config.yaml
n_head: 9
rope_base: 10000.0
doc_mask: false
steps: 4300
Each number is 128 + 24 x the weight over the matrix's rms, rounded and kept within 0 to 255. Layers, rows and columns count from 0.

# layer 3 attention value, 288x192, rms 0.0373, rows 93-95, columns 96-191
[[131 130 157 104 111 128 110 128 129 148  84  96 115 154 142 121  97 172 100 117 155 134 118 142 170 101 124 131  93 116 137 115 115 125 153 145 186 113 113 112 117 163 126 135 122  93 137 152  87 132 151  70 144 152 144 186 121 108 160 152 149 103  99 146 122 151 162 128 111 126 122 117 176  67 102 112 106  99 112 138 119 133 131 163 151 172 141 170 111 120 159 146 133 140 119  83]
 [107 115 128 114 120 108 136 136 166 108 123 155 124 146 131 163 119 112 115 114 136 145 110 125 135  81 113 137 113 135 131 126 102 145 157  90 140 108 133 129 149 150  59  88 117 131 106  93 133 154 113 137 116 119 104 121 120 179 102 159 164 137 177 104 117 128 119 117 127 132 103 134  65 160  96 137 165  91 101 109 158 137 115 164 106 108 137 127 119 108  99 141 141 135 102 132]
 [184 144 128 131  80 111 145 137 157 165 122 124 155 113 134  98 139 127 144 151 129 160 136 134 122 137 111 138 126 142 130 126 131 153 104 150 140 128 130  93 121 127 100 152 120 130  95 120 139 125 127  91 160 117  97 128 119  90 115 148  78 150 134 116  86 110 104 141 103 122 155 115 100 163 137 155 110  92 161  93 141 129 121 139 128  93 123 177 133  81 138 156 155 137 137 137]]
# layer 3 attention output (transposed), 288x192, rms 0.0274, rows 93-95, columns 96-191
[[171 183  73  85 179  85 112 127 129 151 138 146 141 120 128 117 161 113 128 159  98 132  90 124 152 158 152 134 124 133 113 137 140 137 119 114 136 111 151 120 118 100 130 149 106 116 124 129 116 145  84 143 111 128 110 133 133 109 103  96 113 131 141  82 128 133  84 147 155 144 127 116 109 136 112 102 119 122 107  98 109 126 116 144 132 109 163 101 145 135 160 112 131 144 127 139]
 [132 163 152 121 138 155 142 122  78 122 106 114 116 134  98  99 130 135 160  91 109 159 170 102 126 168 151 142 128 127 133 120 130 142 110 143  76 145  99 124  90 132 153 162 145 135 127 146 133 143 140 125 136 149 126 117 156 116 152 139 149 133 159 166 161 146 134 169 126 118 123 132 140 103 115 108 175 151 134 124 104  93 107 107 147 141 113 102  97 119 138 140 140 137 134 131]
 [151 149 102 128 123 160 146 130 125 121 134 122 135 129 104 134 150 121  79 133 130 123 112 156 139 118 154  86 143 153 132  98 131 120 126 130 139 101  95 138 109 104 130 123 147 115 126 126 114 109 113 161 154 115  75 126 135 148 135 134 126 124 155 116 116 129 112 153 136 138 121 139 132 125 140 131 143 128 120 117 109 129 100 108 130 158 159 101 102 129 133 132 119 151  78 162]]
# layer 3 attention query, 288x192, rms 0.0452, rows 96-99, columns 96-191
[[113 120 138 124 108 134 131 147 110 136 145 107 167  97  95 156 133 104 150 125 109 131 150 113 108 106 139 137 154 149 104 155 138 144 142 118 105 128 152 145 137 112 103 119 138 143 105 138 114 122 117 131 140  77  76 153 135 114 140 122 158 126 147 141 148 131 113 115 137 128 120 125 117 126 139 154 144 144 147 139 129 112 169 126 142 127 143 157  85 116 113 160 113 123 112 102]
 [156 145 116 113 135 130 146  99 150 164 116  85 144 139 150 170  99 124 132 137 156 134 146 109 149 142 103 123 132 119 130 168 127 136 114 108 119 114 146 110 123 140 148 150 151 127 105 124 127 102 141 152  84 132  88 131 142  92 117 143 127 135 138 140 134 151  91 120 120 120 122 145 160 156 105 174 132  93 133 140 121 163 138 127 126 127 140 150 136 137 122 142 147 141 136  97]
 [142 122 125 129 153 105 136 137 116 107 157 139 129 107 130 120 122 108 144 134 161 112 157 149 121 129 147 110 170 115 100 117 139 118 139 135 121 111 143 121 131 110 135 119 118 115  94 142 133 123 150  99 136 135 129 124 162 137 146 121 128  96 145 125 150 124 136 100 120 123 147 117 106 147 108 122 155 161 100 136 115 135 141 123 161  94 146 127  79 103 146 120 143 116 141 139]
 [160 125 110  85 120 120 104 103 123 135 137 149 128 170 145 116 126 128 121 119 135 126 121 151 171 110 119 143 125 139  97 141 147 109  93 139 111  89 120 128 114 118 109 147 119 132 104 133 143 153 142 130 134 123 123 117 123 129 156 106 112 117 133 130 109  91  99 136 112 155 116 141 137 129  89 129 127  56 117 140 131 147 123  94 108 159 122 174 146 126 146 133 129 137 116 128]]
# layer 3 attention key, 288x192, rms 0.0448, rows 96-99, columns 96-191
[[148 136 117 135 138 126 132 117 141 190  81 121 103 155 112  91 116 133 128 116 137 157 123 143 134 125 114 134 113 112 144 149 134 139 148 104 156 140 146 117  78 119  96 147 132 143 159 144 113 124 100 114 125 113 146 164 128 120 133 127 151 130 131 134 128 121 153 160 147 153 116 136 136 167  93 131 119 142  97 111 120 165 112 112 141  89 149 155 133 120 120 176 137 121 147 157]
 [ 87 126 134 101 167 153 133 141 134 155  81  96 113 102 124 152 114 146 153 101 123 115 154 136 139 120 161 135 179 111 102 153 131 162 119 120  89 149 140 115  96 137 151 100 127 124 158 137 122  90 170 152 115 120 138 161 128 126 141 113 113 119 167 100  99 120 160 144 136 116 143 139 125  97 124 117 109 164 164 120  98 157 131 142 130 129 139 140  92  75 151 148 129 115  98 111]
 [131 117 123 130 176 110 116 149 179 151 110 130 154 143 142 120 148 128 131  88 120 145 123 152 139 102  80 118 119 128 141 146 129 138 163 148 134  98 128 119 103 156 125 137 111 115 123 111  92 155 112 123  96 149 134 139 142 151 163 139 144 128 125 150 134 128 142 120 122 129 131 164 128 115 126 119 103 129 138 128 126 118 149 135 167 134 172 120 100 140 166 174 133 125 113 147]
 [100 144 150 107 114 140 135 101 122 147 128 140 118 117 127 126 149 144 100 115 135 121 101 144 135 137 145 132 103 163 115 108 116 161 134 124 157 127 114 144 103 110 146 108 153 144 131  83 156 127 146 140 145  96 133 108 153 145 132 134 157 130 157 125 155 131 148 106 112 131 110 120 117 137 138 172 141 112 134 168 118 128 112 125 114 119 125 121 143 155 132 107 111 125 109 108]]